Weights of a small transformer language model.
Size: 10 layers, width 512, 8 heads of 64 (1 for keys and values), MLP 2048 GELU, vocabulary 16384, 35.3M parameters.
Architecture: LayerNorm before each block, rotary positions, no biases in attention or MLP, tied embeddings, attention and MLP in parallel.
Training: a variant of Muon for these matrices, 728M tokens.
Each number is 128 + 24 x the weight over the matrix's rms, rounded and kept within 0 to 255. Layers, rows and columns count from 0.

# layer 6 MLP up, 2048x512, rms 0.0764, rows 0-104, columns 448-511
[[145 130 136 159 101 136 133  87 152 136 112 172 152 163 167 125 133 118  76 128 142 138 135 112 143  99 155 124 122 108 154 104 127 124 101 138 133 160 122 167 119 154 101 145 129 124 152 128 107 119 131 141 109 142 149  98  91 138  94 145 137 130 148 138]
 [124 122 161 109 144  95 101 145 130 140 136 114 100  94 137 171 157 133 135 144 175 167 106 109 120 116 109 144  97 130  95 136 122 105 172 150 104 183 115 135 191 117 157 116 124  90 126 141 160 161 151 119 142 135 149 128 120 119 106 106 149  99  96 127]
 [111 123 108 117 156 201 134 137 157 102 145 119 111 104 131 144 101  92 145 115 111 169 112 104 141 163 107 122 133 133 147 146 129 114 147 124 151 129 159 168 102 107 156 153 159 144 104 109 121 136 108  92 124 119 166 149  83 109  94 110  98 128 128 122]
 [154  75  98 115 134 161 110 145 105 128 152 112 165 151  93 105 117 133 126 112 120 130 125 104 155 109 153 127 101 137 145 128 134 138 152 139 163  60 103  84  90  91 134 103 160  95 110  71 114  91 138 126 112 133 107 142 117 168 138 100 120 127 143 131]
 [126  96 182 134 148 139 153 105 151  89 119 124 119 141 121 119 114 132 133 103 109 163 145 107 121 130 148 158 129 155 132 158 144 142 113 114 127 136  96 154 127 159 106 134  88  81 109 115  97 112 135  98 101 139 148  98 132 129 120 100 147 117 115 148]
 [152 171 160 124 118  92 135 107  97 112 140 126 133 113  70 152  78 157 155 121 108 143 152 107 126 156 113 103 134 116 102 129 149 134 137 157 132 160 127 122 155 121 167 144  81 155 164 176 119 128 144 114 106 138 106 107 102 151  92 163  76 155 132 107]
 [128 140  93 138 131 156 141 148  97 138 122 135 119 155 191 151 131 168 118 115 141 137 151 109 155 115 127 160 135 101  97 124 109 169 122 212 144  91  96 153  94 128 141  89 150 143 132 167 130 132 167 138 177 113  93 114 144 118  76 143 124 110 131 125]
 [ 81 165 110 107 146 122 147 127 136 109  94 148 166 113 167  99 151 128 163 101 115  93 119  97 122 143 121 124 143 110 124 156 114  90 102 147 132 142 142 109 140 135 145 101 157 110 101 111 139 135 130 135 116 140 118 162 138  88 125 143 147  97 132 138]
 [115 162 122 138 210 136 166 110 135 171 136 129 136 167 115 136 174 111 120 140  50  84 104 185 105 119 186  79 102 121 167 128 169 146 141 141 133 175 156 134 126 128 146 107 112  95 133 163  88 109 137 107 121  95 130 125 129 145 173 144 119 169 147 136]
 [145  99 135  77 107 102 110 118 122  98 129 105 148 172 151 163 157 162 143 114 125 141 148 123 122  94  91 118 114 188 140  97 138 146 146 135 101  60 147 168 126 137 164 122 140 141 146 118 146 108 128 150 154 113 124 138 112 114 163  87 114 167 105  94]
 [138  86 128 118 141 145 149 129 130 127 160 144 150 142 130 134 100 143 152 131 117 108 146 129 150 108 136  89  95 121 116 156 112 109 129 122 118 119  88 120 166 137 127  97 152 137 133 173 149  98 140 105  99 122 109 156  87 120 106 134 144  77 144 191]
 [149 159 149 127 121 107 114 130 175 132 103 122 119 112 120 136 114 172 161 114 137 134 140 146 138 138 115 136 125 150  82 135 154 111 148 140  97 140 131 122 104 103 117 124  99 126  63 105 115 148 108 137 144 128  73 157 126  87 103 125 128 137 155 159]
 [ 97 122 122  83 131 121 166 137 138  99 148 156 127 173 159 122 114 185 112  91 127 103 129 116 159 100 106 163 141 139 140 104 127  99 122  96 103 117 123 107 158  60 109 102 156  77 108 147 156 122 106 129 124 135 105 190 142 111 149 117 124 137 115 134]
 [182 115  56 159 109 140  95 121 150 172  77 116 144 118 135 156 156 112 126 138 208 126  74 136  94 137 114  98 131 141 130  79 132 134 136 148 160 160 146 101 145 149 110 175  94 159 117 144 197 143 166 164 132  92 147  90 123 103 135 170 101 138 146 143]
 [146  94 111  97 127 149 126 104 150 150 169 129  73 140  80 126 156 153 114 115 167 173 118 142  95 138 137 129 146 131 130 132 144 121 164 105 136 101 137 123 121 144 158 127 139 143 173 136 109 130 207 146 123 105 132 123 108  65 105 131 155 105 122 150]
 [147 149 126 152 138 109 135 134 118 146  81 176 131 110 135 118 120 162 131 125 143 146 150 129 127 152 140 129 110 168 160 142 140 131 134 134 122 165 152 119 133 129  94  83 137 121 118 131 111 172 151 176 159 154 150  93  94 157 134 150 123 129 117 123]
 [116 103 161 105 134 128 136 112 165 161 121 135 176 131 176 138  98 149 106 110 157 150 137  78 124 115 106 136 126 119 144 173 118 113 139 133 150 138 105 105 182  79 113 147  95 145 129 130 122 143 124 137 109 110  84 114 131 142 122 151  86  88 122 115]
 [162 126 130 136 132 129 118 125 152 105 111 102 129 123  99 117 110 131 134 124 167 139 128  91 159 112 128 128 172  84 155  79 187  97 158 159 174 127 121 146 156 148 117 142 124 168 170 139 168 154 154 123 110 126 111 149 137 138 157 119 138 121 148 167]
 [156 163 116 150 135 142  88 104 185 176 122 145 114 105 163 139 117 116 130 113 117 135 161 156 126 148 106 138 131 118 129 108 148 135 105 196 186 123 144  88 112 160 158 118 111  83 151 181 166  87 160 118 136  88 169 157 114 110 122 141 136  83 148 115]
 [116 145  82 124 179 131  61  96 117 180 146 108 124 115 119  91 140  91 110 128 161 152 140 101 139 131 114 129 120 160 161 113 119 113 139 150 142 162 125 108 129 133 124 117 123 123  96 114 137  84 148 144 153 136 124 170 104 136 110 126 144  88 111 160]
 [129 111 144 129 120 125 162  89 121  75 143 122  98 142 164 157 103 104  49 151 125 129 124  69 117 110 131 122  65 133 121 133 160 154 130 131 133  89 131 159 113 152 103 126 101 131 133 146  99 143 165 117 134 103 160 126 112 148 136  98 125 136 118 166]
 [129  93 151 149 103 145 121 163 107 198  82 128 167 102 160 128 132 128 148 145 121 115 129 107 109 191  94 128 148 136 120  72  69 101 116 112 111 113 122 105  80 113 134 145 116 159 136 127 112 107 129 122 126 118 145 157 144 123  93 130 120 109 107 173]
 [138 125  75 142 174 132  97  97 111 139 157 102 148 142 176 113 180 156 176 123 164 121 126 146 138 103 132 111 153  92 158 123 139 100 130  95 103 140 149  82 130 144 112 127 144 152 194 123 146 117 132 113 102 140 132 137 147 132 133 135 132 102 153 147]
 [174 146 133  95 136 171 161  82  77  95 141 103 121  90  79 144 124 125 106 141  93  92  96 163 148 128 137 151  78 121 111  94 127 144  96 153 174 121 149 148 137  76  90  77 152 144 157 114 143  62  98 111 126  79 141 110 112 159 145 143 130 130 134 136]
 [137  99 172 123 131 122 107 143 149 122 158 125 118 146 126 117 141 112 150 121 147 176  94 120 144 118 136 154 155 142 168 153 113 163 126 161 100 143 102 167 172 131 126 151 146 104 120 121 145 115 159  99 104 115 134 171 126 150 153 140 136 173 177 168]
 [130 144 104 129 136 127 151 147 134 162 109 155 119  86 109  93 138 130 139 150 123 115  79 138 124 117 139 133 108 107 143 117 140 125 150 147 160 104 139 115 105 110  93 104  88 115 163 164  97 122 101 135  86 125 133 114 136 122  88 163 126  78 129 138]
 [ 86 141 168 135 151 102 114 131 152 124 117 129 134 108 116 111 184 134 158 116 156 151 128 140 136 147 163 147 166 142  89 108 104 143 149 101 148 168 173 111  87 124  79 124 155 114 120 143 185 161 139 147 141 167 132 104  58 127 108 131 139 111  78 132]
 [117 171 108 131 103 116 131 174 141 125 105 164 159 123 136  90 132 117  94 111 164 110 158  94 122  97 107 131 133 117 125 104 133 131 140 108 136 157 124 140 143  98 154 154 103 130 126 157 128 128 167 168 125 153 112 118 137 103 121 130 104 127 147  95]
 [185 145 144 130 144 128 128  91 146 130 136 154 143 118 109 126  80 121 127 140 128 150 148 138 138 135 135 118 180 166  92 178 162 106 130 132 144 165  88 154 111 128 157 118  93 123 129 143 135 126 179 165 151  92 150 145 105 148 120 109 139 151 129 160]
 [107 118  83 128 127 110 143  94 180 117 145 151 129 123 162 133 141 135 166 153 138 165 140 138 148 107 121 154 125 110 109 135 148 142 141 135 180 114 168 124 137 102 153 120 146 134 132 105 129 154 194 137 133 147 113 141 103 135 129 130 177 100 125 137]
 [153 128 142 127 187 149 150 167 159 132 132 161 134 139 149 125 118  92 162 139 150 138 150 120 129 143 118 123 169 168 143 137 123  96  87 116 125 149 125 103 130 129 131 139  77 134 125 105 177  99 125 104 161 178 135 115 168 132 154 152 173 111 117 144]
 [110 114 125 146  87 102 116 126 168 116 109  87 130  94 112 159 121 123 105 118  81  81 120 122 168 122 121 172 145  96 111 124 115 121 165 152 147 131 120 124 103 118 159 108 123 132 109 165 129 126 178 128 174 122 134 114 142 123 128 151 163 112 145 136]
 [107 131 135 110 154 153 144 145 143  90 165 133 119  89 116 135 150  87 137 150 143 157 140  57 155 136 145 159 163 108 149 113 110 133 139 163 135 108 112 116 152 104 167 162 152 142 140 129 126 155 129 153 166 149 131 132 112 105 141 168 155 126  97 138]
 [132 110  74 115 112 176 112 142 151 125  99 116 124 154 158 121 183 161 114 167 108 104 116 136 108 120 128 104 133 141 149 122 125 154  93 124 143 147 141 125 126 136 105 109  98  82 162 123 113 157 117 120 109 118 118  86 145 148 102 131 133 122 133 139]
 [129 175 132 128 109 153 108 128 167 136 129 110 122 131 100 136 133 132 151 125 125 123  88 118 183 136 140 115 137 137 122 110 128 109 155 100 121 102 130 153 120 137 121 122  74 113 100 114 115 129  94 111 168 132  99  94 127 132 152 137 132 104 110 139]
 [138  87 140 107 112 131 122 140 164 138 169 118 117 128 143 133  92 118 121 124 135 103 148 169 163 101 123 159 105  85 145 121 134  92  90 124 106 181 126 140  77 167 138 103 130  94 125 139 147 113 120  86 106 131 131  99 108 159 113 134 144 115 151 136]
 [158 129  94  86 148 147 136 129  95 102 136 113 154 148 111 114  90 152 103 139 104 155 146 166  98 146 165 137 126 141 137 109 151 160 114 141 156 100 154 139 162 103  99  77 121  95 153 117 124 114 138 129 140 132 116 151  81  87 145 143 124 107 142 116]
 [146 105 160 117 142 118  78 162  79 127 159 137 132  79 132 100 104 122 109 117 157 116 156 129  91 138 120 101 139 159 120 136 133 147  95 132 162 139 120 146 153 191 103 131  88 142 144  86 139 122 143 142 106 176  88 115 190 142 136 138 164 123 131 104]
 [ 93 131  92  88 143 121 154 145 113 136 116 157 120 161 137 142 137 117 123 155 119 141 118 141  99 132 143 102 146 119 152 128  87 105 155 128 124 146 106 117 129 144 146 166 129 137 133 127 128 149 146 186  91  93 117 137 147 169 122 105 143 131 111 128]
 [107  99 132 103 142 124  95 124 117  96 138 118 130 139 118  79 146 137 116 121 166  88  89 133 119 134 130 144 133 132 146 157 113 107 104 144 122 141 124 110 154 121 116 161  95 136 132 130  79 143 120 111 103 130 171 103 135 151 135 125 107 100  92 114]
 [140 138 134 143 149 133  90 163 110 114 182 123 124 103 142 132 139 121 168 117 102  79 155 151 147 122  85  89 125 125 119 126 122 108 101 130 109 170 118 116 146 105  94 118  79 142 186 139 121 142 149 131 146 149 129 175 141 148 104 159 112 138 148 141]
 [138 180 154 138 154 105 121 119 117 154 127 107 170 122 133  98 146 126 146 163 146 151 108 136 177 108 119 126 162 120 113 117  92  81 172 119 137 117  89 115 127 121 145 144 102 123  96 116 160 144 160 137  97 109 149 144 150 120 121 154  90 135 121 106]
 [134  86 157 127 143 140 138 163 137 139 154 123 123 130 133 145 132 139 124 103 150  83 169 163 115  70 156 124 157 144 152 132 183 120 162 147 136 114 105 130 137 151 132 108 123 100 154 113  89 109  71 155 122 138 145 123 108  99 135 117 154 113 119 120]
 [130 128 141 122 119 127 122 101 135 123 126  77  89 135 116  94 113 119 120 117 117 105 138 147 152 121 154 109 103 123 157 116 114 167  97 148  98 151 105  96 108 102 135 112  84 107 122 161 130 108 130 128 137 135 132 137  93 139 106 115  79  88 147 158]
 [127 153 159 170 135 103 123 149 141 112 102  76 136 118 161 140 113 146 133 117 106 101 102 155 134 123 104 107 116 125 121 136 124 134 148 135 169  90 143 118 162 122 146 130 143  96 105 119 114 147 163 156 125 106 197  82 168 152  74  97  98 118 116 128]
 [ 98 132 138 146 136 122  94 167 132 105 123 127 100 158 161 110 179 144 112  78 143 135 108 164 143 158 131 145 138 125 106  91 152 160 102 140 164 148 134 124 109 115 127  84 109 140 119 132 131 155 126 139 120  79 126 150 126 102 141 137 132 118 131 125]
 [114 128 118 166 125 127 101 125  83 144 147 127 105 112 119  81 131 156 148 111 147 119 145 119 129 111 121 139 161 132 143 130 137 124 129 185 101 126  90 143 117 144 110 132 102  85  90  92 129 129 169 126 142 142 140 117 107 134  86 144 156  91 112 174]
 [111 138 103  83 147 125 121 168 130 118 139 139 114 103 129 146 123 133 120 115 106 138 122 140 150 122 110 144 127 123 117 118  98 134 123  93 153 146 114 129 143 124  97 110 102 137 191 151 158  92 125 113 111 121 127 135 140 136 112 139 118  92 176 131]
 [112 151 113  94 106 148 114 120 148  79 165 170 135 134 116 125 144 138 160 109 112 142 138 159  95 131 185 131 106 144 137 112 132 123 161 122  91 128 125  79 133 189 108  99 127 142 125 144 124 120 137 133 184 151 129  79  97 134 114 131 114 130 111 111]
 [131 109 135 117 115 101 162 137 139  91 120 120 103 149 114 123 167 122 110 133  94 130 122 133 117 121 146 132 145 122 140  82 117 147 118 115 109 128 104 132 112  99 125  80 148 112 139 132 135 160 168 176 148 121 122  76 117 139 128 155  98 128 144  97]
 [111  88 147 103  88  91 124 169 122 159  86 116 113 111  98 106 129 122 112 166 158 148 148 147 110 135 111 142 102 121 105 113 104 108 117 134 144  97 127 153  93 137 120 136 131  99 110 169 150 119  84 106 157 109 158 135  70 126 102  53 103  61 140 138]
 [147 116 173 157 124 101 116 103 137 117 133 107 118 148  98 114 156 119  85  95 110 135 120 121 123 158 159 123 132 145  84 132 174 151 148 133 105 107 144 125 139 128 127  86 139 145  98 176 147  97 114 152 153  97 160 162 132 130  87 117 139 103 128 162]
 [126 139 112 138 139 102 170 113  96 126 112 109 136 104  95 121 109 125  92 144 127 145 161 121 105 155 114 126 150  98 129  93 110  98 149 185 145 115 150 115 107 195 119 127  88 105 106  97 157 107 118  84 140 157 139 153 126 147 104 141  88  83 157 115]
 [123 108 128 160 159  89  89 140 101  88 136 107 124 156 117 128 133 137 133 127 156 115 119 149 116  98 141 154  48 149 114 128 127  85 148 111 129 110 128 146 112 133 167  90 135 179 149 160  83 140 137 132 141 175 109 140 175 133 171 111 139 103 103 166]
 [121 134 138 106 143  94 123 111 148 118  93 132 133 115 127 168 182 149  96 135 131 167  71 164 122 149 124 148 125 100 149 125 111 170 135 137 130 127 154 120 123 113 140 121 129 103 148 114 119 137  83 141 126 124 147  83 125 118 127 131 110 145 104 120]
 [102 171 178 115 109 126 127 144 120 122 100 118 130 123  74 123 134 178 139 135 138 130  92  99 101 130 149 144 117 120 104  75 134 152 163 143 177  80 132 160  71 136 171 182  67 142 132 132 150  80 105 117 117 109 126 102  94 163 164 146 113 119 110 113]
 [154 112 133 171 110 139  99 109 100 172  99 110 123 124  99 142 151 151 132 122 142 170 134 112 118 116 140 176 121 125 134 146 173 129 153 178 140  97 122 110 101 167 135 105  90  79 127 144 120 143 140 127 121 142 125 154 145 130 149 177  88 168  91 144]
 [186 153 138 157 117 120 131 128 132  92 141 125 113  90 115 155  95 135 130 164 175 132 157 121 116 114  95 138 151 145 151 139 112 167 134  91 128 161 107 122  73  88 137  82  72 127  79 117 151 128 104 115 174 119 135 112 179  90 105 115 151 122 124  87]
 [144 135 138 109 117 155 117 112 158  83 149  88 117 133 198 118 138 131 110 144 128 141 146 137 110 147 106  94 143 128 133 181 154 114 132  86 150 152 124  91 160 134 112 141 149 176 165 113 160 100 123 120 146 142 129 140 112 140 156 163 101  80 176 104]
 [155 135 136 149 118  98 182 184 136  84 153 105 141 131  76 169 119 105 107 104  90  84 107 157 113  77 110 106 135 101 117 131 149 131 144 134 132 131 102 104 150 134 127 187 119 132 155 122 182  63 135 171  78 148  93 120 115 125 168 117  72  88  93  69]
 [119  84  91 143 105 113 140 109 128 143 145 104 128 109 107  89  99 161 101 127 104 129 147 101  95 184 116  98 130  91 150 161 132 165 105 128 130 140 125 104 131 161 153 106 114 145 152 135 115 119 139 116  97 134 127 147 151  94 134 146 141 148 111 147]
 [117 152 111 122 139 139  99 126 126 125 135 101 117 116 167 132 149 104 120 143  96 117 129 129  96 130  94 144 111 146 168 108 122  99 143 165 103 145 120 160 166 160 133 110  69 141  96 150 141 139 123 131 153 144 150 119 150  73 123 121 103  95 111 106]
 [103 153 165 140  78 127 135  93 159 123 149 122 148  98 122 160 106 154 124 158 109 177 118 132 150 150 113 171 153  92 113 149  69 142 159 108 132 108 134  97 150 139 155 144  94 157 115 123 160 131  79 173 132 136  62 140 115  90 151 129 120 185 120 119]
 [176 117 116 153  89  97 124 141 105 136 174 109 105 134 120 115 114 133  97 110  90 136 145 103 157 169 129 184 110 110 131 133 135 187 106 130  88 133 126  93 136 166 150 137 120 113 157 149 128  75 140 119 136  91  89  84 115 130 154 113 134 135 110 117]
 [110 119 119 127 157 135 138 135 142 124 121 146 156 113 145 142 151 134 128 144 109 134  87 126 114 128 126 100 153 104 129 155  98 141  79  93 132 105 106 154 137 129 116  70 141 160 149 122 130 114 152 110  88 160 105 119 119 137 125 183 104  97 142 132]
 [134  96 135 115 149 158 121 167  94 143 138 121 124 163 115 165 126 135 147 131 115 159 131 142 121 113 134 134 121 117 147 173 138 112 120  98 182 127 163  93 148 107 118 119 127 148 139 136 114 164 116 155 147  93 148 145 137 126 149 126 108 123  91 125]
 [112 127 133 111 118 128 131 130 169  96 125 108 179  88  85 154 157 159 116 121 142 135 106 160 100 107 156 115 121 123 124 167 109 158 150 155 146 130 126  99 161 139 165 162 137 146 164 166 145 115  92 126 135 101 182 140 164 104 129 180 145 107 115 137]
 [126 108 131 138 153 121 137  87 141 142 148 129 103  84 112 111 167 148  95 137 136 128 156 129  97 152  87 164 135 100 125 151 115 162 122  94 101 161 137 135 106 111 140 144 103 127 119 134 145 138  88 159 152 133  94 126 107 110 150 173 144 148 112 130]
 [106 148 141  91 169 169 148 132 109 165 120  90 117 159 100 111 128 104 162  96 112 110 137 125 173 108 109 136 156  96 130 144 129 127 105 157 159 155 144  74 106 120 113 141 128  95 147 131 141 136 157 148  71 122 140 116 142 141 150 137  63 100 114 134]
 [143  93 139 119 129 127 124 146 142 117 114 152 138 148 135 120  97 102 151 144 166 141 143 111 119 114 148 165 143 160 114 135 164 151  81 115 110 119 166  93 152  65  63 113 148 125 135 154 136 148 128 127  85 142 164 140 105 154 103 145  89 125 128 172]
 [181 110 102 120 160 133  96 122 126 158 154 124 113 153 138  99 114 147 112 113 136 135 109  54 140 148 115 181 123  86 143 140 120 147 116 139 114 141 113 112  93 127 152 115 127 137 144 120 167  93 129 159 146 125  88 144 111 112 135 143 129  98 113 118]
 [146 121 147 130 157 120 158 118 121 131 133 157 104 198 119 162 181 154 142 156 123 143 130  83  89 136 124  98 116 107 161  88 134 118 166 110  38 121 114 121  34 164  94  60 146 104  67 109 168 132 171 142 165 142 132  92 114  73 141 106  97 150 113 115]
 [131 116 137 141 137 106 179 111 134 119  59 106 144  99 165 126 125 109 113  91  92 172 165 144 126 108  98 134 129 148 107 161 153 123 125  87  99 152 152  69 117 114 134 139 130 137 117 107 133 167 112 145 138 108 120  91 138 148 148 129 152 103 133 162]
 [134 122 126 109 112 125 146 110 121 140 186 130 124 119 148 143 127 138 133  97 151 125 128 109 119 159 129 124 105 134 140 130  84 101 143 148 125 113 104 148 114 129 123 167 146 114 104 143 127 123 137 127 157 132 152 127 138 152 115 138 142 100 120 102]
 [105 127 158 117 123 107 113 113 164 130 132  85 106 133 159 155 167 146 143 129 102 112 106 135 124 123 143  94 178 106 139  86  78 134 162 136 126 113 116 133 135 132 128 144 128 179 155 175 119 171 130 186  85 122 134 127 122 128 189 103 110 162 142 134]
 [112 114 153 110 133  94 170 132 163  87 145 125 131  73 127  94 121 172 126 125 120 143 137 140  94 103 104 145 110 157 129 177 181 104 129 111 148 139 171 110 173 153 118 139 157 104 101 140 128 136 123 135 124 130 115 145 150 125 110 112 126  98 118 132]
 [134 147 114 119 109 113 104  83 165 133 145 134 121 124 172 123 143 153 123 124 113 151 121 108 165 132 154 135 109 128 154 128 107 125 118 138 123 129  85  99 111 139 181  90 118 147 154 122 104 129 134 134 135 109 169 104 120 106 103 159 152 118 105 130]
 [129 104 103 167 161 147 129 137 164 143 112 138 105 104 104 140 150 131 129 166 112 167  97 112 143 142 154  91 117 134  89 125  81 122 132 107 128 177  79 137 132 135 141  94 111 155 153 169 137 113 115  91 122 143 119 171 134 150 135 162 149 130 109  86]
 [106 186 144 106 108 153 134 118 115 142 129  89 123 115 167  97 143 157 111 147 158 146 181 143 161 149 145 134 119 138 108 159 118 127 159  88 121  87  95 139 120  69 103 121 107 115 151 145 122 130  90 156 150 107 122 126 108 151 139 161 104 106 108 122]
 [117  88 137 142 142  62 129 145 155 131 127 123 151 122 119 143 137 136 154 133 126 158 114 141 133 194 126 141 152 148 118 129 103 117 164 149 114 122 138 119 132 105  61 130  99 145 132 123 187 134 136 155 123 125  81 142 142 109 147 147 137  84 111 101]
 [131 146 105 113 142 153 145 110 157 102 121 129  97 126 160 131 117 113 150 119 123 136 113  91 142 137 129 109 147 102 139 114 124 125 148 121 109 120  99 117 111 149 109  85 124 116 114 150 134 105 159 140 161 125 139  65 136 143 111 110 153 131 152  99]
 [117 119 145 123 136 163 175 175 181 123 151 125 104 117 146  99  69 136 131 174  98 132 154 119 113 120 108 150 118 151 120 166 123 174 107 100 139 107 128 108  99 125 182 123 117 103  79 118  93  99 102 135 152 132  80 108 112 150  37 140 120 120 182 145]
 [152 119 135 124 117 122 111 156 147 123 128 135  95 133 143 106 107 150 122 190 154 147  86 170 190 132 142 132 173 107 131 144 149 115 135 140 158 132 140 120  99 148 154 148 148  99 163 131 115 172 141 192 114 114 176  83 104 149 149 127 121  94 141 141]
 [144 120 108  79 128 134 140 135 150  87 140 170 138 161 119  99 111 136  77 126 123 145 121 122 133 143 101 132 166 120 128  83  99 136 149 174 148 125 115 120 141  88 167 141 107 131 126 137 159 150 180 120 149 129  98  86 118 137 112  91 139 134  97 119]
 [132 125 102 150 109 117  73 132 172 134 158  82 145 157 157 145 124 118 137  70 136 120 134 112 128 120 123 117 172 128 155 120 114 112 125 138 173 135 132 120 130 100 118 127 151  91 131 161 149 113 135 165 153  89 154 193  92 122 144 122  94 144 144  68]
 [146 133 134  88 132 120 117 146 124  82 160 126 113 107 102 137 110 143 111  93 106 134 118 122 158 109 108 145 119 122 121 136  95 116 148 138  99 134 124 131 125 158 150 115 104 147 136 115 136 125 166 118 149 159 144 138 143 128 142 120 130 130 143 155]
 [133 135 120 127 124 134 122 141 163 119 114 131 118 135 108 133 134 160 150 118 157 128  98 145 118 169 123  89 111 127 141 101 124 168 134 158 120 149 145 162 119 144 126  95 139 140 139 171 125 153 132 115 160  99 112 176 128 126 114 126 110  89 103 129]
 [161 105 124 157 147 142 146 107 142 173 117 121 155 112 109 120 100 158 103 100 118 101 148  77 113 154 168 140 130 120 102 148 126 103 105 115 106 104 115  76  51 150 152 148 117 163 156 143 103 100 109 127 100 106 128 113 118 130 115 141 151 139 119 122]
 [139 148 145 109  67 150 103 120 151  99  97 118 153 130 140 114  76 138 123 104 131 158 109 134 154 120 142 123  96 133 140 130 135 174  89 176 136 128 120 129  85 105 131 116 112 127 133 118 116 123 113 139 154 107 129 108 100 146 111 177  80 153 122  82]
 [151 124 112 116 161 146 145 120 140 105 114 117 110 138 140  89  83 117 122  85  70 107 110 164 112  99 121 123 135 146 136  77 135 133 118 143  94 116 108 161 122 133 135 102  75 120 130 109 126 109 158 144 116 174 142 148 125 129 101 152 151 156 160  92]
 [110 115 157 112 111 125 130 123 135 155 122 152 129 105 155  68 110 126 133 170 159 139 144 141 174 118 132 110 128  80 113  77 124 104 154 108 105 117 115  92 119 145 103  93 130 157 105 140 102  75 123 139 102 118 119 142 158 114 146  98  99 116 129  77]
 [117 151 149 100  84 128 120 124 112  80 132 144 188 134 136 153 126 101 138 130 124 172 167 114 137 126 107 111  90 117 147 149 141 145 140 129 118  95 143 103 151 112 130 143 133 101 141 131 113 135 153 125 110 103 138 136 139  82 142 160 168 110 107  70]
 [115 130 130 110 147 165 125 145 140 102  99 135 122 150 177 132 153 105 137 124 179 141  88 119 172 137 105 137 146 129 128  52 114 119  91 168 101 121 146  99  67 102 110 100 110 130 118 129 103 116  94 165 126 146 126 102  96 134 126 121 131 118 117 167]
 [ 93 138 160 100 122 115 148  92 141 136 139 126 114 130 123 107 125  97 151  90 132 132 151 133 112 115 163 142 135 110 146  95 131  94 170 116  99 138 145  98  98 154 124 166 137 138 108 128 117 140 134 112 120 122 176 129 132 161 126 123 114 144 110 151]
 [165 150 165 126 134 137 115 112 146 132 165 142  77 128  66 123 149 113 140 123 117 124 152 130 150 126 129 139 152 138 140 130 120 117 151 122 156 145  99 132 114 165 132  95 123 130 111 120 160 139 142  98 109 111  84 143 112 148 114 127 127 129 170  65]
 [ 90 107  93 139  91 128 147  94 118 161 132  99 142 150 135  98 152 161  88 124 145 113 112 140 106 129 173 149 108 137 127 109 110 102 124 104 135 111 131 101 177 132  86 107 156 105 119 119 143 116 105 131 148 152 107 121 111 161 182  80 118 129 161 137]
 [ 95 142 129 117 117 101 126  90 141 108  89 103  96 110 105 119 127 114 117  70 109 118 138 135 105 102 143 155 120 152 135  80 142 101 126 160 136 129 105 100 113 135 101 155 109 127 146 126 100 152 153 140 115 184 116  95 141 115 143 130 164 139 128 124]
 [149 115 152 166 104 130  96 150  98 147 134  67 144 152 117 129 133 139 173 128 144 173 107 133 141 139 116 155 141  99 145 142 148 112 106 175 130 127 123 118 119 150 118 139 152 154 130 131 145 124 131  90 140 121  81 159 136 134 164 143 126  84 143 172]
 [ 94 137 148 130 139 137 113 115 131 147 102 115 135 126 103  99 159 178 144 110 100 138 126 175 102 134 129  97  72 120 120 137  84  96 153 163 104 133 132 134 133 123 151 103 138 107 127 157 140 143 124 103 110 140 119 136  94 108 138 153 133 148 130 171]
 [121  84 140 144 117 100 184 100 152 156 183 154 110 141 117 101  95 129 127 117 122 140 105 161 159 156 174 147 100 113  89 121 149  90 147 131 153 106  73 116 126  65 120 160  79 168  94  87 140 106 124 107 124  97  97 159 104 132 109 135 127 119 107 113]
 [116 110 154 109 123 136 114 163 166 124 138  91 126 110 146 142 149 120 143 148 128 130  79  82 153 130 167 128 121 140 168 127 133 105 133 127 162 161 164 141 145 144  99 125 142 144 123 102 172 154 135 123  87 117 169 178 150 119 167 116  96  90 140 110]
 [152 178 122 172 135 162 115 120 100 168 136 100  57  98 113 115 153  89 149 184 147 169 155 127 136 145  89  98 151 151 112 108 125 123 130  86 139 109 177 163 125 126 111  94 134 122 135 101 128 103 170 136 105 131  96 139 129 100 153 122 123 144 151 137]
 [ 96 143 148 106 153 130 143  80 132 119 136  78  80 160 149 159 160 146 123 134 128 178 148 119 157 136 125 131 152 129 121  90 158 138  90 134 141 137 155 122 142 138 118 119 106 125 162 143  73 111 149 146 136 141 125 123  88 179 138 118  87  84 115 139]
 [124 174 168 133 119 119 188  88 125  86 173 140 147  95 145  90 135 203 118 165 138 139 113  93  87 153 110 118 107 131 155 130 115 140 122  79  76 154 131 110 105  88 138 133 130 118 135 141 123 126 126 127 113 147 124 153 169 137 171  93 101 108 137 145]
 [ 95 168 105 181 125 148 121 154 163 160 137 143  96 131 149 159 112 114 103  96 150 161 103 157 130 152 140 134 126 113 169 111  93 159 133 139 132 146  71 118 132 151 134 112 100 132  95 126 124 114 179 105 187 147 138 150 155 131  99 101 117  94 118 104]]